config.toml
d_model = 128
attn_scale = 0.125
lr = 0.00501
batch_tokens = 16384
Each number is 500 + 50 x the weight over its row's rms, rounded and kept within 0 to 999. Layers, rows and columns count from 0. Numbers have three digits each. The size before them is the row's rms in percent of the matrix's.

# layer 2 MLP up, 512x128, rms 0.228, rows 450-511, columns 64-127
118:492554522419443495535533460503512556557553524444456502485374450568431419551463511486542537482444468418487507468429503597508483392556619508523534416496399532477516510469520507579498539527478523
099:436450501465509619498522442433458540474541542432434475436570558560479426462402374525497450479482466483509546437536444483568510602512465488481544501454454483468504525531518534400565512544450535
098:512442437453483561570587540478513504600456434507542506512412532506474567510526528560492556484505573602497448488458492415521481500469448508380552517549463446572555513467535573445443563498486433
106:529461541524453505564522416506525472471499439540437566547543549530386536467535470405531574526512559528470464500529501480474409491378527434499493581531433466587537519496518446516536569511418456
108:448471555519454465477494491442487458512463497512478517494558534469380513540487502464477614445487462521420538533467493545418540435487512492531495403527488519390407445493499421522458470570434521
092:453442450505533557562545518493438513434548458614517503522498498536537369549542451437511447475560523422440577532592568547406533491624520548481588548508505617460493415430446469544588513565533454
093:512582533484505403563449531414533397426506541596434521552484492518548476432435495491517618445485502555444494442448493500618487541471531465517463445455556448539523481535554564583503449509484463
109:596422503476546470494453467534498416497482428486575429504523535540490518400551480470540484524413494449462458471483524462615509415481534517466530376559470502474549562428476533488491542539440494
096:497501589491435496450388504483531463509613449544592445490448480520541411443478400422496515474479505403449503590474506512442519478488579466406539559457491501579431442500496522516480546539548564
102:419471458529510493481475504514455469488581498358516474571532465411514459461574528477550494539448460567425457513542512461469546561488425454531532478496518518461450475430557451432534477446527540
108:540473522434486519377497507416488458479520533542500421495474589481459538472513540503401467565537444483455510469514427514434518470431544551516535500511427548496542481518527548349468519379573533
100:494470540505426420472498460585606495584596468405468542532516527503499525502482466420516427536502537423538497480602522484542530609428512427458521526480450565460510514528488436537556640555470548
091:438573517469475495468482545511546525522593556541515511627561466595488483473542530555526573509474559460436480407500515529525421456427454420414502428531505446432417418434587473512450507513549471
115:639523487468490491557474463447546481419479513504465510530525543508519419485526542538506562503519530437590487520557522432461556486534622540481546555467582445424516529541518444487512557557483498
104:549502470396477531534570443511614493493459520584500529488537543553530457497552490415461497450487549458496522530552476442616543498464474497482480503481574506542507511486499433555538474585539533
106:457549415478545545509500502505543446525488508408516444528488607416463496435476498505418460379496548521495425428503550488425464496503535565511568573576584478438487498460513543558549571521488537
101:472560512528523576541532487512564603575510431495547504350465465462518470359541589464511413571531519493443458451570538460559538459498443510409534559547515477527494539443434549470470543543467479
099:519468476514504427544490490512450556496479518445557480515508517532557428507383544490561445483531600513447586453553531528650445575490526490497431581483488538543565475457498518494499484509491467
112:516534549449495549434523509513464487547513465528575525606483526501491471459469551560470513617428458515544484505544550472506527455384619394549490455529451428431530571503434499515503499438472486
101:541516487559447492489541508372521489457506487501477515583565523404466389494482495536601472445524469590509522567475458497476548514520475457491499529586493471499447421416497501532519401574419426
088:437554560422621434529470494476560487535490510546454554561543481548435494533532574485545523486531501476576539448545456451469447555555509478492493630435548466519581504493561459481494487483613561
096:601458445450551551453530484523526543469517524513458583519460511577541433501518513520409444485491556563530496480540496434489415518505620487520587544526515413450493450497497515533510406450464406
092:445503441452414581527418480520523498571575519492550547451472468499527596490592547463496342488514549491568416625503470407449495510519479466472464533527520485495537432373500554496501518550409477
099:531555574531503423501570529487481512583511584494511446494473512444545542507470539431444483517492480463483558483498469434632553524445571538496566524475453524487417503459451615463462534577598459
098:550482542532516470519451502514473484469537382510519459501501488480499589496342470520436369500545518590532531448486430478471599619471614436491581534544563492518466441468409548499500517466634587
121:614451470528525507537523505609551571540504482469472434488459446500538568522516483501450474527476548516540476560409510567598439505510551406420558502486450486446539499527513459478437437575445553
101:484446486483516478514461520475496415586491446448567588440565543503478539509487566460504492501564615587451502465462417494583391418543449494459562520513487568495509536541457550526509483530423485
101:503440561457569428491514490492642564532510508557512547426450561494428490484435394437447494487563444401527466531495522462500527488430497394473481541492460475463526546505518427463535674488471523
096:443569512508498511482423487571480515569496428382491442591422554537506511492530443511581469478526510513507505572540567446391436470457533548440529420500498386461528454470465468411485424456467538
090:385477470495578524565502433408434474520464513530555503520500435460511511477481481426451496495512471497479479499593480455555499546476494439463650520475441422497470520516407476495548601491564552
101:541518450588498523502534584543540493554511479522462571459529475529479490502558562492471553544557440501529443589478516513525464532559493482446486537550428501618458558463534397417452450459550576
096:564572532550526522422472450575498546481437534523473473390455566539534486443467461520441475424522526462467474511501467410478489462442438462398482518470481564484565441453494395500531550462517521
093:536515392575483422384522467441535513516538497515454537490388479481479440471466538492405499543475483453527465607552554551525437504448520502508482508434402526529551435552508481499533568548465474
107:540501459526531560471601451522493551524423475499527483505466473469475538432432511460501489576544513526443436594542619454542427541444449505496529519492435572563511507573548406486443469614489564
101:537448542517528579510435483392544486502638564492534449591486470643435509476511553443409537520427562492397521568510533453385416464424478543502490463522501499555550569571485528472491488546492576
102:434540548439478496506562430495516457448548463503632449386447490471422478477510493481632561569516425411438493572451524492533495458511521529537471406407503532528419557544462553477487484541481573
113:494539536487491444482492436457475540449479510433523473562495509473392597600436525515443481418544515517443546515502530469552535402464550557469485508555485462427483462571469468557565468610450513
107:501454498385431492556501541487459506478486496544530552487510533473486483458557422362583427536474512459433406566551564519484515534525520498498562493502488435536516561320405521575471478451525488
122:500483542438476430427516508591437505504455519437522441536485476498489489522499507426453528489376506479487535584554575490485496422484537472463487440494468446522437531576414539465499538479487563
096:467501516529573526453558536498451529473611408478511597513556552483542542482494450630555466492522479485471465505556499534473471452419540505495571426553513447386458505447541613563523537526441440
097:455522513443498472473507451478482498563485468534404586524526465472444459542403540499603484549464535501534520534560481466497491546507458523375444501497511529577468427525485499466522456433470449
109:430515497467452509503590490443405509557568467438497535587527526462466517455470465472565489464426360418522522497574474506502542429550489326433479457502559512467458516508514534553457560461523459
100:447429567536483449477526497640487465384561400489480498515496484577470525475557554496478626579469545543475540513505436442425570543427492472515533516554446432538610501442459468489498549546442533
117:515532482530512479577587501493422480567668512453518529473443454510488505442455396515465391522441554460526538472572495463470449473474462477507509486509457440579471454500400545602510400475553499
103:513513525494510539539521456524497377611615553500404466513474405486487514470580482460526363417541486473466511526582547512513524510493539521481381496514478531508446525450511447527618599518490450
100:545471483570454563469534527568483395435520384503536391483483471473568452482500477605506533514416440466591495552529497487561484431469447462549634447454498453505466455495467433436531553415428534
098:457533540532409521579527489539543503457457519534575472437498506517434573608519560438405524507525480551480550488477556434493460542538516423527550558474386537510515406558521425518500488615563548
094:448487528420513556441432551567527604578511445463539510539540585501431561536429492565556502457492584496495454464545519457489454506433536474523503475494463484431394509515501443552471531513523434
098:486389419535550467405439499463481477493480503447503442508536511484539409541598462421555474487534520588566475519449519575484491524472390530543614550557571492503503461445554504498503474481469465
092:561530405524512581564468447542465577479492519466622470491438476557467493479509503466504529460562533569475567431484538433390566432507473533506534478540366555499503460439538505462470473551549516
093:553482545410483419413425395509485489563511496465519546484477518507530555573487489489460543493550459453436520455556556530532510444448465471494503478385471567463532504506469509409471544549527574
092:496575406521426550587457588475498563598610555542431495458500474555529504509544380498476513465540525405460415532504591437459476436486542459516448531512507541504479509455538420406511459541489537
090:483477536490407507528531514616522508528422483616461437436576470449436533523536561529495553490447418475564531462593453472495572510535515412413578599389520458582519439542603520469487459507508536
085:489450494486479485567527522475512475532538536522541480588459604612565432514554505536517438531635479442443539516534460506513544466503524424482487481571491418497576494443481431518401415523547459
093:503386481532560466459471595460498468464515569500501499567450449580510543535474554572493421477519600467510409532486424403505500526565476509453493592633427399504486527488510401520498511468528604
097:464463577448516532615479560614479505436484542482577494533460554523474564468412479449446481498589448497534491470525455469535519515486642480485526556465541552542418490506505555585543571566467501
114:444445513472554544466531442484524451375475483448473480477516493418399525548584550576388584470582434566424606487456523459450611397479530435556468512548538440463455459582472541536547485527443562
098:546435397561577387464463424406450522578460574450498507497482525456521513554513537493529542532485426505512524439582532448423538420436396508473486594513510513417516484557479493455468404492493448
112:453505464477467413524456505473582473539448503479408473444494554436499516573488551524623472494448514500467531471616487521492506437473501483444506408477401518546549420500475462557533439476512576
108:547480558515522545505422532515494493533506455601509516526481425542491465508472453602532498519543610596543558500458530457512537505505532496537532495402501466520405444566529558479453539482367500
106:509488463328404542547420437425520476587514555499488382593480532499473475479503498520492440414523511494548408511454482485444535504523591619518440532461481515480445433489419450583610535519506531
097:479562472523510486442485452520605516469476442538481567471483499529510474479474498512447519514488456382505506519481500424541463462436545436509443583508453535590533450597497467463577507546515523
# layer 2 MLP down (transposed), 512x128, rms 0.213, rows 450-511, columns 64-127
115:498459500475480519612486418435496476412517428538518628364530516498529466536473484468544507528571511475564432447478525475515556420553432592504471470437502482458498460479454542581535499510450430
097:523579446437445399526406544494530450501460507516501513549508476507512477448480528423498589526530576392575502507499445549436462545501481529521534500478482445496441592525587482538510495470452362
088:589453493585529500556430515540551449471490469460441532535490456477526464503480555553508456481481445556552640463500448523399534530501598483538439429465481519423493476496521469533428473524571505
105:494490504532561492494501520500629391460441484450619503498469511533451465538493496484507521463515534524485559455445470498535537549446530568576503399443495430484499435556457527520460539464449507
105:581519442502402521455490447460538495468475475510392459469459567524495542405497459543471602545484497466487432518508485432518546453515474537472487519492526499454460576491489477483525530442461556
094:436459587563413574485461534510490600475508458453566542492451429410595526541436481499503438474435505528520553513472521487527482534473601560584456410546452587519484577490559492433556501527473564
089:547487522578550567478456533547400499528510583521553469518483436503403474531499507501526460493495568449524524413591382504460546491406500473530499549509542452461510562577530422507509509450530517
108:493491528429547476590437434493469452395503431487481559474548564544534500415452461418545441513430457424553488484479492490702503526535528443525529470540479479537562529517561406479573495558487477
094:472515473469485491571459453633434560502568442538437498480546503428511507493533521482506464526451471498521508579410480527556480589527587489617471534401554535465543505519559516492423506482510520
097:510449470474479508567529521524514566457480481511385498480576525541525540502507488606446496430598498426485504502504399467544552447391543523480501441535518486520447409530420597422510424573393530
113:469537448454475588496512425436478474443483439420458466538573545567507482507521441389571615475365498468558469485502536523471497554497455476530520487494496511441582464528543471503521594442521552
095:445524423540475543530558423388387486454444530527529429415510484458474476553540532529511542489463527490541498523483456501423453416531434568477476463528498485493501525511498455524434397590558484
102:526521452489504455561526489562486563524366535447518478549486502486610499519425466512546526460475496459530451507445509453405513526374485486537509543592569457508495451533577577527564545545523485
098:438437542473454483531579487547426492515451401495483446483478455433485500541532515473497492446498361499466544458445496462486549416527464446471499483518446513585465452471550498462540532500469535
099:504514472504544518549511496566519601504542409447508429441459372469550540558629477513489490520517492448504508522491533550477617440462561578498541429545475502524391501469586544531528571475437468
113:468411647558507490476505534425550429535523400436410592458475493462506488551504465492549547425462507467442499499519545512559508521545524477502528518561448441643443476511527435457547527513519491
098:493559547470476505479403545501504447502501501482508500462538403483489493582438465426514474422460532582460548510602445567608504554517535502460585500445520501539556604529526555460479404601566536
106:450499569508527512547503537564559485585523545634551558487543471482397551460465574512537520530474436540446413412508565474501395463611507541510503510483517591601540517395507411469496478488451569
114:579483535563483582404453530502479482496531532577469448502479410520457395500450458535523456581431541479582442503508499492638533491534529451611547519442500496560454450506417477522582454545485494
102:583418492389462442468513487473592521494514547494603445444523516395498444493559507569465552409364467447501533565474547506433497438517563488515460413467478460569562537494562466500458496542500508
100:491515584443497606536478510460492470435526460424539552450425472431549589463430432507394562461486529507557494562535530464473591505454470429555514434492522471479504623572479483531439544509454482
101:521443427517627490528486516532595458399416546450525397440556479594472501473468480530653559420511415476505522431452484553639514538452540455517553499468515510501429509577478445502455499529482585
103:486594441405437513542555471493601502507535518471505452514544603564410536455414483515596516490485575545579593468554504499552479513506454574501464527608492468535523521482598524495441478491446453
094:435481559463445531549543529556506449476451572429501502488543502432483373450563504492477430571562538416479603645493429504452453565447563536523477458470437450564432458619511509465462515615486534
106:483487479506496455420474472526533520577520510492530493513541461507545444526508477482440535455547487534489499509508502568581439497495389483463457483509444470399519455472580455462523529490534443
100:547504434450455566530436486518592452556422506440588473528448452471468584489442468451452620515477497553531453518506499440560515621607508533466557530561529475470529492575441496493576546532493511
108:502569434550524546521499528470455511524479390556515547493440619371553585442439481528495475540440467487439491434529545514475580506492466563525435580582503517465488452469570477515524474471510492
111:479503463474432513520526543507527516457553490610486450456567478456416490561504511581494552455456527599600530519432411484458401458438499602444474481512559540516506477482514411469448395502487559
103:446551525543466486530531460523540469517527515469512568523490513368463460411454549568509465576552552520513440391468473488569507445540463439518508518483446465593537418487446522558574559618460429
093:458458412504513550513486508518564464579531502517475515619470440465492513463542434467445526478541561567510542442510465544549483503470525527528472497468485417510521538541462478490490587530523492
095:479517476535425460542462437541461442529510568541486526464490421509572553495464430509504504482468437465581534458419514459505403514568512533463488578518511467442400395569521372444470505487441543
113:528535473528533565410423524499517532432525555504461542540499559484595506566501455497497522542473527480508517498524450492544503481492512568478472501437419497427503449442533517454513604469472475
090:522455613413531466666539556438410426498437512522483463486506460437510585480510391564441520495505549508437546471494526543509457443467462386479472525594590491547488588540552511498451497505506468
098:511472441477472463425513616550532514540563444433443500420538483476556542460484429485406527452494479497391609569474427465472431506578450500396491459573511565520491556560501481562530519460571427
087:480532472546410414443464579549528498541533510519476496475508486438569450486489514533512459463518519552604524595496510438529520397555435473444495488423476583500425430569452470456504401471427489
083:512520487504499518500556577501465553592529545474411536541520436442495473521491528413477576477483423582512548490456493505470457508578652370506440546520465562481564446544532454468547412574510380
106:507438538440438556482431497581459532451440459559400559434522539536492528512524429465479633455630493493407475513476592523418526504527538456483490505558458499398381546435484506482490437523526498
099:457437439585507496522587469484443545555564559481509570436459490492510512440486459550486411480522584456474555581488514444542508458491536505589504466463533543449425466508500518490449460525452474
110:548550504558416436522451567581508499466399627491530536420614474455500569496605491583489467461555385567565456520470541503488487454496475472536472564534506520526468420463442481514540513440497441
104:562401477496551516464469518485495538496507439467530560460541457479437482519464548501538486533406520518500484562509555496500492458593504626562513512452627520509544482483513543503476463531537561
113:488456552504538466529399529547594473588515493501472507443534542538476487494527518427511514461433571607513412508507427486466505555491481462557452425514382510547508510473429570519440499415575530
105:465478510604443490519471529443481534472354580613485532562561429500528568473582553461500450534517404607450461539462513516536485427505548517554625552479523487516446626497547568530470485544494502
100:463528473560480495492571464573466418489524496503575492487455458469440446467514484600447538489425472500501525407552539555549516462538482449498516455569507548556459512496516552499508517462509591
117:490536506455384563487534477520490524465457468582543531480528461580584513454465467504493560519444605449563599425545416429441507509477468507538550497584537521424494511466509548525530588482440467
106:485628444517498521535519454501503521545530438543432506489461571521577508587488533491516469563446463525515485492583654511528567560456388449578498513447474504494489513479443543445547497543529598
107:533438580476432492494381559504509453484520457516461547476471511546506625459460506484405501502471507402545489517523454415516422413470533509505550446418555528531497552502476543534594477482521467
108:525459564566428566489469496491522447578482548583560476421544422523541587461461410571515514492486418513482548509543501661546545515512504422507504498528421469469555459497490501451530469594363481
098:429542456510488492438545443613524544584442508561521499564534457579477455475485516532567455442428475544504525478442522524563448525545490454523411518532534373552515455605437502532427513509476549
097:541524588466406537527489497485527498497477524474436459522480473459520601425423492500499609423494437556443468487521520354472578416519476533484478446472462506442469502433419565531491577484467553
094:527528468480446535520532351516513591466472545504527449440527539507423477459470559443569548534493575472531474541543498611504516562526527434527442427513419548511533519509456483466503512397450545
097:562580508502531509528438519408531544440453460479499516457449556455487529494538541462516443524543516487444480535455463584541466469529513465503495546497498491602529548448486440559531566517460525
096:504450465555507559518524495529459523454534510407537564479468570377550474542436531425589441602488397489519540500527499443472500531413494409457491565522598486547464471513526480480494436506432408
095:458532451513505437569462520514507499480467497534508478465505543476432501512526456571515540463460477428531479542482419497441449397548500480503469534540413484438471497423595480582551494537606543
096:454544449537468491547538435467452572401530547470504523441458426589526480444520463419592457486543517420484442593534473414541526554463557409547465504460587475519449432529458529511471415590478494
094:443501456485500445514520503521544541555493475462577460528451445413520502550545513438535523435497495470542571566533471556426611512497473410463452475404529586502491521586555555485518566517467465
095:529450502491445491456520423488485501563560577532430547459531471460472494575452575499500473537522580606456524439522467618607547482471531495583539585567454528405423427507500477452479563517481523
117:629471547498440540455577495457569529456493540484456561437456468499525535539524534405568545545523551512463428441478504522549551529471538465569503489587564598396407497482539476450438499506579432
098:454440485454521541469567514501614537472538548526516464519481494489492365570495529479515357462472563555538481537457462578459467564548588490429433516532488531553552575514557489525576497530562494
115:518489600378499468477590498536481524531423552436467575526561493568529446435520479515527515530584487505429552500511458462513464482501477477456587473491479450483545488471401474465472484542539520
101:402509507528582464516556492524439484544418560476584411452471483489627459556524509513572504478524374519592456520516497472475546592534486489467545521447548484497517519503504436571487517611429528
109:489542523404508514412433569498543551502504503423444427440517498536463394446485524539485474445534464545425483493509553494503361510530458487478563557518534537565467475453470522474482508494532554
100:516471481522509469453436478492443441625573589498468599556471529651446579550558485453472555509549571549552514382558578537473516513519489492532514482531481437508487449556444541419592499507561585